python train.py --num_hidden_layers=8 --hidden_size=576 --hidden_act="swiglu" --positions="rope" --bias="none" --init="uniform" --init_std_qkv=0.0182 --init_std_up=0.0182 --init_std_down=0.00227 --beta1=0.9 --beta2=0.99 --train_tokens=906800000 --max_steps=6919
Each number is 128 + 32 x the weight over its row's rms, rounded and kept within 0 to 255. Layers, rows and columns count from 0. Numbers have three digits each. The size before them is the row's rms in percent of the matrix's.

# layer 4 MLP down, 576x2304, rms 0.0198, rows 323-536, columns 256-319
100:160173123131170149174122137086080146143248085068164141160104187104096109167112099162064164151180125110107139150148168091164110083159080088127142114124145153135154114171196095114070171187173121
100:105143141101132134054147096158115068140174132126123101147150132172075187154127138150133109115168132117126084172100105071148155141054124125208183115160156198129153095168157170139173189172185071
099:170106175090113150133138142140158176133117154103125098138115174120144137151127092181099147133134112137095069156163133074178085150102091161110106171097145101140106133139163139080097089076154174
104:142103134129143188153107149084142110126191114095123162083134110107156113121160102122116108124150126152120173144137057151076161165129127152112087161070120171139169139144151192136142162132077125
098:201108141139135140127139159172159109138080116075102162084083126164193137099119124137194118117135157139144142064103109179090136135111187147083101111161125110076125079166103101077114154088105145
099:156088107069129146103157108161066118165129159122156097121093185160126128095135110182148081149085148118108108182126158062123114163142130108078078134142187098091080139151083141114134093104112147
100:158132113123118136161104169129121114137091134157169122102143135150189102148063147159110165147188147090177176141126118111101077135100132124140111045157156215145136149120087057125099128096175086
099:120110128122112122193112149108144143050158113086141110133211147117104164138122180154148183109098102143119121102125145101174122113109163097140191145141151131139137175089097133211123193139130132
098:095125102158129136104146163125106184160160155086163119162138087101119114141119141108152129138104140138142119115115109146150105070167114117091144071107077120130137137153170113140120179115155151
099:137078022116138150088147189122116164108149143145116122167175143130116101107169075116139166066117086104169061149124104067165110090091128133156122150163139141156076169132115110144111156145123190
098:127166107107148099156119116088141148133150147102150132172117189144141143144096122115148122113122107095118165162141141128069152082144153157146086153154071148097167140097139100126156143126136063
100:128119171184079185154103068117097062068153113129162049114117137175165122133162117106125191167109117159125144137108108083058167100069121108134139163154097157103129132150189136185078153123171159
099:174124162160145139142113120133117107156186129184123156141139076024157136102172122080125102142102171164123130030096105117113113113125131128129121174106108144148131108160074113185118205157055141
099:138138149195153143142114123161105159171122156120190115144127148046108140198091152127119158085196086099137128095176109079099136175130123121118122136107078163106122193142096153143143141094133149
097:170169107084116110076079065137121111127080143159158204162098179100132095123090082168139116158097092110116111107083123109111105135095126081125059182079108153154141099106126128121114117157094126
103:137053114175061127108172159097086108118090158132168115102171190106186124100133093128107132149142140136107149093110111079169112143154096111105085131202162092143156095107144106108141077124127138
094:104141077212131124103116090078163174174087126120138100078149129086175154050146112108188193123116198135148159091096135172119115140111103188113177176175115162163130147157178124164155104112073128
101:086098127055130123146139108093167105142162132226123172164103153066157159116104143133129133118147095134130131170133102129187109125111113140131151159106151092154165162121111141161116119135146208
099:122152176144174072111129171133060134123083121126088190154091120089155100111122135133096095172156101131113128126088138086117044116129132147129092169138076086080100185135106210117129124117182143
101:125107187139107088174126190144153103138138158139112084150139169154091153098097150114093074155137162100129114095151166132181139075065145136148163141085083140147134182161194087139173143175192112
098:150051121090166125186167105144139099170137048120148151118167155037075096140077105126129179128159157151139118077072094059122120099143125147101149119185108143125108125154127109163135102149148133
099:209180143084117137134134151119133089087154137090133122088130134049179222143154168139160089183114189116139122092163139148182089188105166131168126095121129094173095094113101122166193156161151131
100:196166147130111135184099137195097114101107145069114113146108171130121104101066186130144187102141160133129209122091072059151149174149129122190119164158118136127170159179173083115121160096168160
098:111133120142113143049172132129155134088098137171131122155103147136067111165143160102126106124147144167146120099092123107102124172111089089148091105203095112149155087115147128116140213157130053
095:077089117147111112132097163141138125117109142102149066163113083109119141151148130135097118106131114111115042145097112146138136137145159089087165148102030110115121166187142112165156152122160187
100:116157076219130108104131117075080144097143097092096144131086142147081100135141173157169137137094146102141141150166141151136129148171068146145174140114128109149130190093089114136096230181083128
104:103147201124072122151166105195157174059070111149106116085142095105090117175106091101161137106151079144150115139150100130123051171157142130124112129130093131154147239110108153134107141055147122
103:114134121139161119198115146148123100107145144123132122183162113142144134157134148143169157132132145110117132173139138136161052113107180163163112081110109116105144105159127130093147075219119081
097:154090160104132162118100155132184132135104165100078116128093132150157142068098132138087108091139103164156076128121132101082135135090094105159103185205157141107101127142108160095082076067140144
100:133151132050163101144100154141126090148127121159134156102142101096113156124109183141075157068118089058116078160155169065102093101147141125187140122094143110130142098160092187151133122189132095
098:122148075119081174106103114096135116149097118152054153116173113109098130104093156133115122116124072124165155138130111131164128160143122154144112135125170165131141147119166096159106124100126137
101:144154140118169115117092088119153165078134197081070134139118138170096157129132134119168142176156081158181079139131145172077159134179138141095098162098102134098132117181149137200181193101136088
099:141180131153107151128170113187136106102171111145118132124150155087143111073103092144205147105090079086151110178071134141076130124136120147140156096078121144089190106154170177096157111127151125
100:114128150127151173081118080183148122122195106097057159138123122093115145084134090058120153116122060123135156097137125149131122097129060081069159154106074096156154154118122191121144155172071107
098:161132155126049137092141107176088111134172117147134132135203132097116110148151110094163060165097161064132135132184086107119185074128089136107161098142156157075071128122157154148086103136154139
102:144089101138207076143170163154145130115180155148122145147130158112157177109125145143115121109128077075034077075132140059152153125174137178088100094095128145058133093181161099132143155106150168
101:095067157100136116139216109114120114070141138101125150106134151072097137127136141108109106093130118072170131085172130095181219130191132143088153138134153110099124165162144135133102187202194125
097:117159133140091107162169141192194139129089069099133105186164106201053149093018111137085135122166092173119146134152153139173092111165182148107102132082101087143096089186088136133119106066155182
098:101072108164127125111186100126131142130103106172136111164182145061171143137164192201101144170156138099110119121089106095108052142116165156089162204093143104145199177142113116155103094080169091
102:177123095085128107111115157079069171120160113086159113172137152108116099146112123090130141166162081118151144086127158134162108098154158149171133111165112106168132091074112063109132108107096131
102:176091139181068091121149170137122111161132073170125140144166147125141141164110093119157142100132071149128149098145149150181162150114101155109123125118075101119137104090092128095133096141122112
098:155099131103089165110176189106130115127079121120180101046172072129108107170162108133120170112134165093162103150098117120151121101171117100139160130079107122035158056107100072135144089137125110
097:103117124142133140123164077077146169190135142153090114132123106119137113155079119093099149135128087099107108096122112142131145042145104118133166135159162124151104105154117118075121139116114088
096:087120136164109126130134141088126103147147186104092143109084138173121110115073103145103133125106099126108124133151072103112125163092046137146137128146170136153181090134143168101120116115157150
089:092120168122118129144109116069156112167155174146127066104099108175096141142107141143084076108100081191136125115137157063202122156167134234093138140141129123194141102117118123148155155133141169
097:090115133060097106099078095114112155169132115200094125164125172145114142140178111123096056112155135178122068124124143175106141147138149139104145176143144167182120198120176099108158120100084185
098:120128131166088141141102075103046064108132098080134119157117101104118134188086078167163170133158160125053074136109078147163100129141139122092131142163159127087103143168115156090194092177152204
098:181108113114076110142131099144135116133188194158113147177137075127084152185134097150120095152122194154191103071137159086180145145143108139065087170149113176118067061114119100128103146094114115
094:126048140101122136134134131117075127092137117159082094114131155097145172162187126097132158117111159169100178134075102099120075144101126096116047071119128168116110073152091158133099131068139096
100:146119156125183140175147127102123137121130120149161150096110176117148166165205161098111155154092147157156123129057151064153149093102099108119131136139092132091110123119189158109122179049170140
102:090169101082086170155093116141124165130145119143140133126159108119139147092116185088128133179171109101087125111123096101114134172147168104068129148100130102146149089103096151164115149175063090
101:151082108110166092103148148130093176158129120094123097096149072121104114119139199112112128138127109121117115076107116144137161131113148112095129137103114086174158127179144126159159162065167155
102:158076126126079156114106145126121155047123131111094166144138137137125141169138154119132145141143123101155108135154117133120117137108169119184106139158094170121132141114123060148170118154121057
177:118176156124116190149120123161105072130112189112095146139085073120120117129144055123125154145074140124183116090152117121174101142192101112133144097112146113085151119148155128156160125158118089
100:070116199149169155091084100156126107164122138099146173114097083093165026159157128138093144163100156109169150129107144092151137129089158059157150091143130177118134079137124149142121115132046142
101:111146131190129130128141139166078018129117152113178138110183182065122118100130081145152109163094105077162118144160070143082108190205086105113119092117160157125109100167147114166159093109097138
100:111143166117157142081108143152065049108097078109139176091128130157096141133090194164122091208128129159038113132108126166188081102120194139088110129166129142111089145085121127158109161092177126
101:149145115100131147095119116131132164069158150060166148102131090107093119147102096144163150145098188146114116122193159141063077108098094193159120122120149076103097073134115142133163058107111100
097:138123181166074084072122162088138088110101095135117119179160090159139124156160131217075141131122114088148104132116126129141167139139165117162104153145169147064193130111089143109069096137118131
098:131146161165146132135132147123105092072128197146155119145225149193140157167048145132107149139095165189136153125103141126101095131101151131085068126106081132098145075156109172156099111129111114
099:169075107124087118129105077159148179144150134135132154132227082117125121140128130121135166071154152106172136197175110117102125070148138122158098073128109077127138174126136123209130115120092078
105:134142124117095144138100133104111110089131209129120126098167139109113126183127095145146120094153111089081138128104108081128201152142067094154064105138113145083204093188138132083117125135163156
096:115152147181147151131116135117096129178137108096140082150134128107151121188103137147104121125125180149130173113151131158139137138077148161105145133150137149090076148108112130129136153127149099
099:102108117155131159101109112080073134118142037111113081142115116102150147167106157056147131121127081128121136141056159157092094124098120148158125122070127145124149172092109129171100127163075112
099:161073134095196091133148143084122124113175158130118191156111135144138132081104122175087112168069177199162112137122163102121121124124176158123102130170115140091087106142129092111165124124136143
100:139090140137106065138136135143137046107126081138129119138142173143115148084094139084105121103173138100132182122183153102133107148137112085142137131102136105126087209119090167169165112106171137
098:187104172090127116117132141126101137081068186178086047070097122137077150065153086127152168128060072086168134109134127139137159088152079146179084096146187181143137127114102108086050135105146155
098:158145156102116172145138132122151132162111088107139151137149131143117146123119114160152135137111080180129122127155126172158156110157111147100140102149100133144189129131161120127157122151118140
100:106179116168172125092151121130141150103095158147180098052136107103116135104098146108126162150098129114170120141178152135159106093107116142164087146119128169129120211116144242118045113156068108
103:104160110141084132170116169115169145170111143117166150132145144113171103161097120100138170168105128136117149127059103124085127148102106088087142124096222142106117111134186100127142106166093178
098:136103144168152105085094155040134142172138168089200164142091174065091109140102165183181107153112066142102111109172194169106154181137151189149179104130169125112088148124134133131157089114124173
104:099114157152110107152093087131095218111163076120129117152177097093156176110144147187090136185065118163093084092134105127133083083078168133145077144116143116124172135116111219167161147184159128
101:129106131033098135136093140174123124075195111122117123128180080109111091182185153113142131107093172111083144105098112146147110169091134119105089102142133111120149147093090098141096118172131124
093:111163128143092144137125154148099116109068091133162148151129162128111083202092110073134199050116161137138083126116101097119138145079099136093080154136117195091166069125156140138102142129112136
100:075215153151107192141127117160108151132122169123216109115127149131185099142118208162145142139140106119138110116058145191103166092074097134031130144146172136093094113043095149148129137091128150
099:142146154106096115174166145127141122081116141154134152097123100103131144121163169095109147134127089072194102091093135125062100133130119105102066134123155105145132101169129190084159071127123120
098:065167185124098169122112164169202145093141061146098106162143153165102130175143176129137092092117142104148162115073094093159067157154121172045114129125119150167190086147112096156101155146121136
097:144155140090089090102140105144136108117095160129081148163104115130185147152070131143094149153126034155124055199075105129150109065095112114184133110065070072125123163072192163155160150096091132
102:111080130143192048085119150123118118110179089151142147112113150128158142098144185139101067150156118108122186179127074066078101160153177133111071134177127189165138144167110081095149161130082123
101:104153121118138081137116119131068125121155131117097147132102175111160135167131121127145141141146119151126169068097111146070142096142091095142119129102111126157137191096138088130113096074131155
096:158186163171161106105096100119203157067152099153086121158123121179171156153123104137148142142141112115088157128067158171186090090182093154163133182097090087112107199160148102136107164112165150
099:078181101147116156117119174159160159148072106144107099159119079110104123206129081139111146077132180147052174127147097109113156123082153111130093121117130097100131080170110134136138096138119122
098:184098099125121131119087143162118127130128207116056140134158076142089133152116071142214148156115128056145126088159143091151097233127150076110106105175173158149168086167106146108154164105162137
095:110157151146148123149147208125134153156166142113089145164123081104108114080103161108123125117140116114135122175143134169115131114138119157134096146128140124104115163089103134161166153145145106
097:169147177115098095105131146100104093084144080136145130093149122156159139142219136129143071070145122160130146122105086120097093113143118111100129107172099095125152129077068127126068133139113148
102:157093160219134065126116164202080086127101159129150087127152119142140149138098102195132143135113100110108115083109059167128152112143115109148072127076102184128060186137144131175136139145120090
096:118156111182083089120117097139100121081150110101065196116165121077095147105181169090084137129187135113138132084171112102067149148152143143180120087122162160102099117142097112140139115147117122
098:084173099130161108117153152131137129171132121152180138127194104121057103120147112167138124119098132144168158115156142153142144166141152172149111136162140135152119160173123109125136122116127121
097:116139146115125106211055142077137103154089218078181150112140119168122191106126157126065130116126092144098162124087079127125146097119130178138098091141080112099167155088160168122135177088176125
096:097132119156166122111121096125070110131140165095172123127124140140106107106124151099102124122158127123097095188116116117168157041136132154169098113174177149095060166174122104097116140082148151
094:178116078174179070157150132159121142114072205104110138101070168139178109133124159100108148163138148108119093107112086117147136057155155134094143146120147123151187129162151119136113102137081152
099:107103131232136103080170156146123097127057108108120186173125128139097142167142071117083095091101170124106124096149103094163123170186131162087113091086125173160085070149106120170104120126127132
099:091109080059127145161139062066082154202150134161114204117158138173157138241111127107102166106135072168123152146157129128112135122127131106104141127093132121171184120124146136191155124129126078
095:104112106113113140109090094146124105120137143095161071158109088112133124128161189119127124127117150121057161171170166074096120142099149090129137069149082044189139140157149067117115139147131106
104:133110143098122116091133117168163127077131107154109136106170112103125126128160092152086139067124084098109124149160105109145142145116126115078119152135119156210160135152118127078128157134148053
100:113188126128181090179089151127133099149185145098141111138118072121122103088176127130149122108072148084115118130114145140085148129189137087151139139192099064108158131103154177095135119124088152
099:097133144123083150180172172095087134097199144122171167134090170178107204154141065137148129127147175118155099049105100134128115081155166000099087111117148118130189134125154147172128162077150167
101:138122055163119138132201255151100103139092143107216107142143106096187145112100174133112176106166164132149179100131071138140092113108136193097147082151191142105125155142120099101142120120146125
102:121137173146138189116142130095143121140176077167135135117173084162122165163164092171119108086158128143134143152202086108086174163132124104149124202165093165106138141132123170102105182165160069
099:146088131108089141150110149181184122159097164119143161139148143078127122145138133123120093131099145125092139185091097102126123128115150151193158118176143117126096098148105085123129122115117170
100:100070123131175137059176170134116157107133147097164169176134120140162139135094113104123127120138093159130153154141104101165107157127174128154166125144155115145167128166176116116126076095154142
099:127143106166063157105152178175170117125157080163138129153138157099124146162080133157112120157124150160075126128116136133153170070154132139108123140078142106124109161096178101142106088187144109
095:167106108117124120156102156142136122101140152103155137156091120148147115090134107146169096114127170125097036172180098136076106103095141098150088087154158077109109130102139142113086127107113134
093:180096148067074106131164130072087162136103116191123146128098172106112164105159103123102110148142177146147133103126082171117112171097119156138080177176092146061101147141161123187099146106103115
104:138146125096158108174125171119109148158164112132114125135109112127126153154149174145119078210121129123116148107081118143161095105084144140054106115125104110132080167073187089093126111087176142
100:150163113073131058113139110144171113117119122141122123139109156120129175111127173187119153112165132153077144173168166127117123150120231173131143110118137136087127128098112139140196120141142040
102:054110198087169141151156110162088114160174143159105118137107128133146144155208057140103108133174108094151153151091143141097092085119119126133146135109164111121087118148110104118124127124101142
102:095165108140125114088124095136102106129112121106113152121095109141130150110194094066086115122141182106055144171136160152134137159141142142143137097137107071176133135155128087150151100142048151
100:089127091151117151101118129113144137113157150134135149139121108109146169144199132088083138106108144065133137102165117108130118070124134161086169145123069162117141087131095083157099127120059133
103:076145194089118098114123152154121066087072101165152149156143116131149083102079062150155136090139083147151113101044173169134091117103127113143170139092123157141133105129115164103101121157088143
106:145161085117111133106148094122127125131181175145135108083170158126105124147138128055109158085191093121057122136107173123175142206161132104182159202097157102093065152100137122169191179143091109
100:116132169117136175064102127117137115069099146099171139170140187098156091122139174185134137072067121101110103210108116178106110134067141131081125110116170081143157112118151105198134127122144127
097:098163110134196156101117142079158169142138161194079109150178136147186150131141143104128123124108200167196107139066181159143147098096132105138056091142130097127089124133088085176134133142162116
100:095152133097142096124104154143143102150118163181138115139127157118148113159087133039129145115170155118144134088157134081092120101119130108111156186132195125114114136149109131065127136092163076
096:144153186062060166070129114147161098078132125055139163135138149176149141033102197116060146105151143059039144097130168097122109108134122149092118156169141104109124157205152099114190160165137072
094:092167134162097132071174143086149113150166192139134110185165067117099164143126112129137142112145177083114128173153111079119078173108150136143106136157180132126117143094114205145141139166194098
101:135108112107055131164108097142095101109124106138033116166052123096125150164100115137130106151102141066144094145120178102089124118104138144138173182124153067071098129110098179093123125081117144
102:144111117145210088158162158129088149190118123085127110064120111162174155098091159167107190121091130054076087164152110115127173099116125139145151108100131106079177160135097130184094076099123150
093:127175122108135112108173154163103183094168128137184132135049154148125190115180102138134109087082051154140136114159151092130081102155072180157112128120136153133114142166076122168090175109145099
095:197141180110077110167178153130100056108125102123126177075190151176175116100122078163159173160128089141128105123146165115137157137186133150098165079097157195162138117152135140120141162091155142
102:167055180092171128168112106120083137064157096077145098165166133141192108130143114151094189143148189157161146134097077155154136200139129077145112154155150172143162134134089139168155118116127094
099:124125137125147089154127171102131133165147128170189091113082112133157157170195155128134121157117137134141098110105144139114130079072115121158098144107105101072080140106104098125131086176125082
100:101169119155092165086160152083145126119098128125141139067104143128085093094158161157130169150116097054141166202121141103163106154096177124130136080134087064161146174154137151115135113059097116
099:086159082153131108144092154124165140111114089203061229130082151152126073061150164149103123133156138117139085173104068130109086113099148104148148143138162128100127091099124090110149136034091179
101:098143093129179128122131122117174190095123124090129058139114138126153161161133175166107100146197089144072101148098138146069140108118136156096154181107166137098083118148079155136176122182114152
102:095168128177097158178150127082149149154114192118164113117065132200111150099179112108094116105135121191077127141126164204088156135121112139151086122119010144107159103178137107173103113112172124
101:097151118076130122088103072077234151087103137091088197116098116153111149083156153157191152119107111097117114183171211203160121186056206184129126121103189147153129215098152098140102129134131123
104:076138152106219133195187073115137005105129128163126095085165158089102075125126159165142125039215198136128142127148145107110144161173146145133142139093093117118147079133116118165110108093155082
095:081144071124123165157153097136097136087094184129107097127170086101098077115110106094187179136152136161149170122178087114128099114169093113041163149161180146130110099186138123176125123060127097
099:107179141173113140133080126065104131132133164100106098118075099134093131093085109097132154126057146139169108208183073145158109111113151088143086070165131137139127126101073216141149125123134094
098:091096186062088110102165113150107115129113147095127160134085146131146129092127114115154145105176110108140164159159160048118144124137104079115114148117184135124085102146083095132134121135068112
099:120115139115155152105145149134200112123126127125147100180100175159070168153095140119170125096151158168152152149129179108097152174106138151160152108126150174079110169189136154145133118179192068
103:133142152132135163169093159149126136089106135098083128155157129093100127094139119155130179105148150172138097129155129102099166118131132101138049154168162157177110071125101114102171147139133096
105:096148127110153098049145139167138124121164127142100134131154118141169155139174117121180111089127112122133093158117125118052150172114106127044087123115063104170144129105094128089135135121065125
099:127221138138118077127123122165143141159129174104116121124106159143112147153113123075172132197170158109105140151110121166073129141059161140171095107099145084210119095109147144046144150082077169
101:114157173164138167119089138080131134065181125090202115141127147147135127187093149163161149132135094126124121105133232157136136171088112196132144112100140143067160135102139144136106116034166084
100:088153163091170122154137196091104153151101104147132062122144136132117101096112126113135136040151156164130167115147117095120083127120113128111107134099164230189111098095176109122096122126157149
097:135124138128085104150107170140115131142137210112112106121162138115136080129182106129175125117101113138109122078096172102078137134130139118147118117160132205031060096133131116131140114080132138
103:138178131145120110144149086077148072089145131116147082103074142178142154129072082162028156130167146110140156121119110141118137094157120120143095113135122153145134154082107133105160169107080127
099:112134196101153177122100105114132105146140127152157039120103179155143174140146119103049096120082167132142045110095168122122163151093141140095198126165175136110159165139057129094127202188157120
098:082115088128113133106131110119089086155130148107030177144110125111095159164139167088143168131061061148178146150137079094154098103149164118091132134056182131145122118116164118163145200110118101
099:080142163101082150092130171143126139111094166117080112140108093145144111133207087116129140154134075170137139127125153162132143158116102096161181086156146139140120162167136111112119121168134150
101:109133116135184129060139112111116145106101158164074141130149037134149154112128165151101155144205078104189108136179203143156150140112122121124116130079151125184085113107160107142074137146102115
097:104092182119112083156144120145085104081104149164085064138143126147105177150120123062117169130059122089138111126121054103054110136166169106130076134098133114106079097096096121165105178144141154
102:126153143090132097170060175157120122139077093098135128100165133137076123171120122131166129152171151138165106147050079137144173158132142169072116103127133165088040060180174095096120116077148138
097:137116170100125133140154169136062136221099103171119118146087133091107149155128131131115134114118129083128160046156153106125098155097146086178154151128143084112114183120097057154136093201144117
103:152167111115111161152086040082179122088139085108155095113080094142081086126113173135125180077137133179147176127138102134141109142148112153143104158125172110053146081122154118140158110149153080
098:154070102135151109117120103094110100108141131111063121121132159098150083065164100159178131112112118109123062113125138068120144124108058142153131131119216153163180083152115147123115061148100150
097:111141139155107110169120106119115114147139108050189140114151176112158120154129126142122114118134058128168157146176160139171165103130132102132133161156122178158142207141103153127088161113137093
100:187078139119190084139128071087150120113133101088130156153099145138114137143139132053065149106082135144103141139143125101119151122167129105098092081093088088178198065084174132064124112133176101
099:148130135128120119077087062150127123114231179125096115097148148136136132146106122072141099169080166195156084109107133128120116117135129121142179170125150060172102167102137145083144141139096075
100:124172202171122126126123079105138158123117156127117117150129145149092118128194095113097120212160145177209102111124143134145122138094126180108167134063163139116094170155151092085126133108089038
096:127152135124128131139158176098102157189133118130150147070138108140107072167122088111125129148104052104147107132112121100134111098118168110196147176122122114158151146141144189082078090139133087
097:133184095163169105140146133100134026172129086111145120120128100089155046137127129111119143122164100116133166047156168096205141129154110199060146129112134142159169118161125102076131152121130104
104:128154154158150149113174093135119131113106055164144144148104103116156135078135120087165124111171146171113142125125106142072113170165104101099099156114105095112123140158103175137123123091115054
104:183055178107106104186173129134150139142128182106168114104147089080139087135172134128109105097126158151103129099113112089156160129064105226142168194143121060064111140102113141113141140118081130
104:092151092153090097101157176112160169129122112129083133125158053142120109094142122121102114119157093028101052137080134156125103079148138095182091180126135127097103146124115102122137144101131116
099:135123088147120080149154181124154152116105130150144174150095126093105089130108144052065090065135104099082153129124105108178124184158135128145117127157135149101143165113079103100125089156052149
097:102127177140091122093165108087131179132127163121096175151162113090125151111108215071150078133085208119073134129116161126106127120114118165120112063118060112115131141122153168136065072149189113
101:079128059133093168074129146146120165129121121130119137186156009145165156092154146121113184146095150169125140110129115154129119130070153125146149114106122086095145096138154106135168094137062149
100:108095123122142071129134104146134078106135147149154126159154166080113077161133159182106166151196138126161128123122124118166160140140149171169133108138081155157123119125116063101162110161122129
097:082120101105100130110123102124125140144117099053139116198111166101138120128167085081105189104162193098140140119141180155152127158113125100101159145152123132087124111104163117126169139162114140
098:116123104156131108109082153121145140157108119130186131093141169101113181133177127161152082109154177184125145103142116146082115094110086161147126102120126125130124156211107132111094143145133105
102:103142134148103114095103138124080157138127152138118125131171097154121159137114110184169108175092135150113078139137131113145098154102095107165138129173150129136183140087111126145125141122136188
099:154195166101098079153112156129183132142080153101109117159159130157132135085108097144105093113137097150153123157126103130113089165124141097172129108104154140192121132157146127104114143098162090
099:149104121179109137108129128217137118144115145171075152123142172123092117178064110125181122135129156061145118141129140160146100113123173105149187149124156082110090156138134152086156149155102166
096:125127147182119199131161119089162067146145130154089130131179109068141105153115114097103093109106197064201148119112104131108065145162105122228071102179088174166165132100090140131125176140154096
107:139105122152109119140066149191101126095125124187123199129180191113055189149178116108116137127115145138097159157095140135133101163130119142121174132039178125098105157131172117089116145106133143
097:181148139158115101175100178095130130116116097092128109157150147181133104166122138095140155131159120088111087131080140123123190159139122083151065128153158191065176120095094122160132174160130102
099:133125100084107126151130108142143150188135160170073136194132133144180117081108102124092114122141077182117087163168157139152181109139077145154109133194109138134113097137080146124130095178150109
096:119157115102117112122103112063150119165055105130115134120129126131155131127099147108126130122137169151150131113134164137113117083128154126167118172158128062125148142139111138091158118127106157
090:127102104114124124127091093067042148100189175094124127120124094143135158077207206136092150137123139177091049148100127159106117133139107160115062155124123159130124123069117159119126092161104146
099:133112108070082143130138127096153169156181117148166139123097161119139116126105155121140093109093078098131134160112147139146125146143116164131131152176074119107081118094119104149148230106186107
100:106107144135115118051157196131133070138113119118128143133125108153124115168088125136149147146103121077117138091117106117100107157153196129133104208128141122161118177102102172181111138118149107
106:112100164132140137116190163135106180175136071121181116098125140146100162132152121090105096157123094158139082157152156146099156091166092100105117199108152093180138097131097150067123177171143137
099:059105083062155091105176135094135121099182146191103135066137095150106095151164112100075105138139120135096135128087112120128132155111113165150113089115078145152148112102148103116138170069141115
106:172135184179102116105122116131129104097147167181171159106148123100076128121128158147156166180151114112133137176103118106100160189056199124155102176114138166154133120053106201195125139102182121
099:133164127152140114139118097140164140171113139119102141090156130094135123103157159140114095082169101164145121111115163177164107114133125107107137123079126114097067149169114169125100065143045108
098:156087109146167121080171108173072137139137096207177138167136074118097106130078096135118161107080130149136119154139105100102151209146159069134160166075127159099121146079100133118105090161141091
102:159078126146111166113165116077148034127114133152131099123104165171091135169122074177113107108124149153090124128158116171092107122084063135122204141137178148172052195109180113139153127176155133
095:136108137151056115171116182104082089123107182102114071171135233141166132190139178153146129141142119111074158092142162108068086116168176063140069113163084139133102135172065072131178125089153183
100:043131153120138152229156097123138141120138127113069107158115102126187098112102145154172120104088089155171116124140145123162119157162102120106077128126131103133136184145131127131145122114104178
098:024131098133130134131078092093145149115061166085112145073124148080125124133188117084255077122179070186138171098053130167077205154078115087161202148167123106103109070096162146160052150125082111
099:122114195085111069114143124156183146173103105116186118086117127169167094081143096152061088132173176086179100126118123133139167074198166165185134095145109128098145112156151114192134061191157155
100:137116129101111139134103152084116158192173102113113118146115126130176196178204140137105133125130088116146125091057157145090069134075108096113146145096083131064079095211147112142115092153104146
100:113086087111108158124091122130078173102116111165151146154076084166114162104145133167110122114139149104128138129109122154129098159134172099058095106143136151145122170184124133092156190168132098
099:139114124103141152097169108137179197116176129190121141157105105107124132127144122105107096119122060104130141091130132063146162170155113136096070198140100137117151131074132128145134187101099137
099:074130085231135148137102170135106165133154119133108131131110152135203108116136106118204136171156146102117139120106133155156118200129137174154153081174128122139134151129162116105111137099143124
106:171101145123181108196107120105124135087049080154110131181154128185125148178084094108164161122150132097137105064147147128133137138137055154139110161176100162107163145147065113093145110135158174
094:147155135094144157113094124170117111133188123139114096131132107089110090157067121150155150158139137108144187121153173163179083121106090145093101137142124107089099183149090126109080137125147080
102:161175069080116102127146120096087150142165107132109181113134145132095095173124109070144065142106146128138124079094089157193158151117121115172137165136129128144082120152133139122161143116113127
097:167126154148134150108087192142146106108128170096092125117123132102157171115207120115082141109116145134152116122130156115142107072105169105130210144199109128125125102171149059141060103082113155
096:091116106118065158111186146147170159172174037142136128092112129179136082144113102113134159125158172130174159079139142174112176060125124085132168158119122122119123133168190094143120142135084116
096:121142152193053117158141097088157130131132121049145085112138195136133181162176143127151184136128111154131161100094104117143122170114105098143079177098113210135118137109143152105162227125167162
099:081137161122098092137113187101122152130098136116158129152129131139107115107137104093127115144161168067102145167174109169119090124156158126083112127193099109095144168132121124135154158100121132
100:112164139115123108117125143098088088105160173152117139112127170147160109096095128127116142107126137150125155120154151121147103102152150112091152089128073127127184123075144105139110145100155079
101:122103118178125103136185134155135101101088137130115135096145125104113129124117153066100140128129187139157130180122185167104108139089207190115171100139115141144097088115107105159139159142134058
101:125101130127126091104152090138119158153157111157100120180124149113161181129126170107120078102141113107056110135192091122128156088143085145185143184138101157125172113116089156153153146097166129
099:189098168166147126151076169140105158104136147145098127123151104126140140167112083122164113054190120189192228130150093153203098183110169094157088126113105107113091084145221113121061138118131121
096:137163111125174175138100142112174143091141128192131140153138093094124055115101141183126140154160169077139137099130116170186130162115137092150043126213106154103139042099133123085162123144066128
098:119142111110108124164121113075083117131064103147081156127157116123172117138070175133182133120181158182113128178132198098117131148174133107172122106072131130173087159095138105113132097151139119
112:130083170178159154169133124073166114115173117103182080120145136189094137080104170156128119122147142104179133087103149131131164141128121215161042118140111072106153119118104145112141126131152108
099:103162186161093142088122098151106134179176109131166076134137115105097115133096145131133126095155072128145120106122092147086166174131155104100152133111141162133118108141121129156146109170122135
102:116099089172144123142140175229099150145133149074166066124177107095077128100171149124149166121140045088156114109126172103132111112120135191138115157088094132112135134097168144136075104089111097
100:097154145130153152064168167116099137119133095140146069101056127120097119110169119118134099118148117184111128118159192147156119185169173147068091079111065140110133089101131177127112119102090084
103:135125136144088122119127204130130079094128124139127172111150119170154145043082132094185158091197129138177182092101142110152100144112096082098121039136158162143107125108175157134117161173042171
103:126111173140124154161151112137134107130136118126163147121182191123070138119145111151155084135104126106146073134127122088145088160181079103113123183125086143105131156207118068109137125133156061
100:145079145138129103136141175120095090133069129178131125159151107125118181163132130112053152109104162107102132105091090112115125136114171119128184107145106119108133118123130104161099130124137139
104:089174094134120096123142095092102115160111109132090117159187094135070157160108186165124114126167198104055146145161143092114107133045115160088141136097113116117092169208160122138130157118112077
095:099125135143092097084141152120132140152086114124169119172146115085118081144165102085122149175090081126156129149147103128098117111099119110172131080157158172152150115139167126155076092120100200
102:118095083152121157059115137122130149117167112113128152219152115131181120113052144126123112134202124156028104164218134110068155127120129140148095183113162196061091156130145081126126117088129130
096:108149163084089178156165087140189100162126084151117167146143118113101148183107107115089188128136118117149159124137065170077060110121182100148121096080141072110169068129057143125090113132097179
099:125143185132126127142126085133118121105108103178160143148182114105139102168091157137135066127140140126099169150127125158160154167089136158138183151162128142165189125097134142195103146109187150
103:112116048101117105117171129141086155140165137127106094154085122169186142101128096176107171120110089145145155090166141083117130124139127111182155162147178124101160192138185134148126070108142153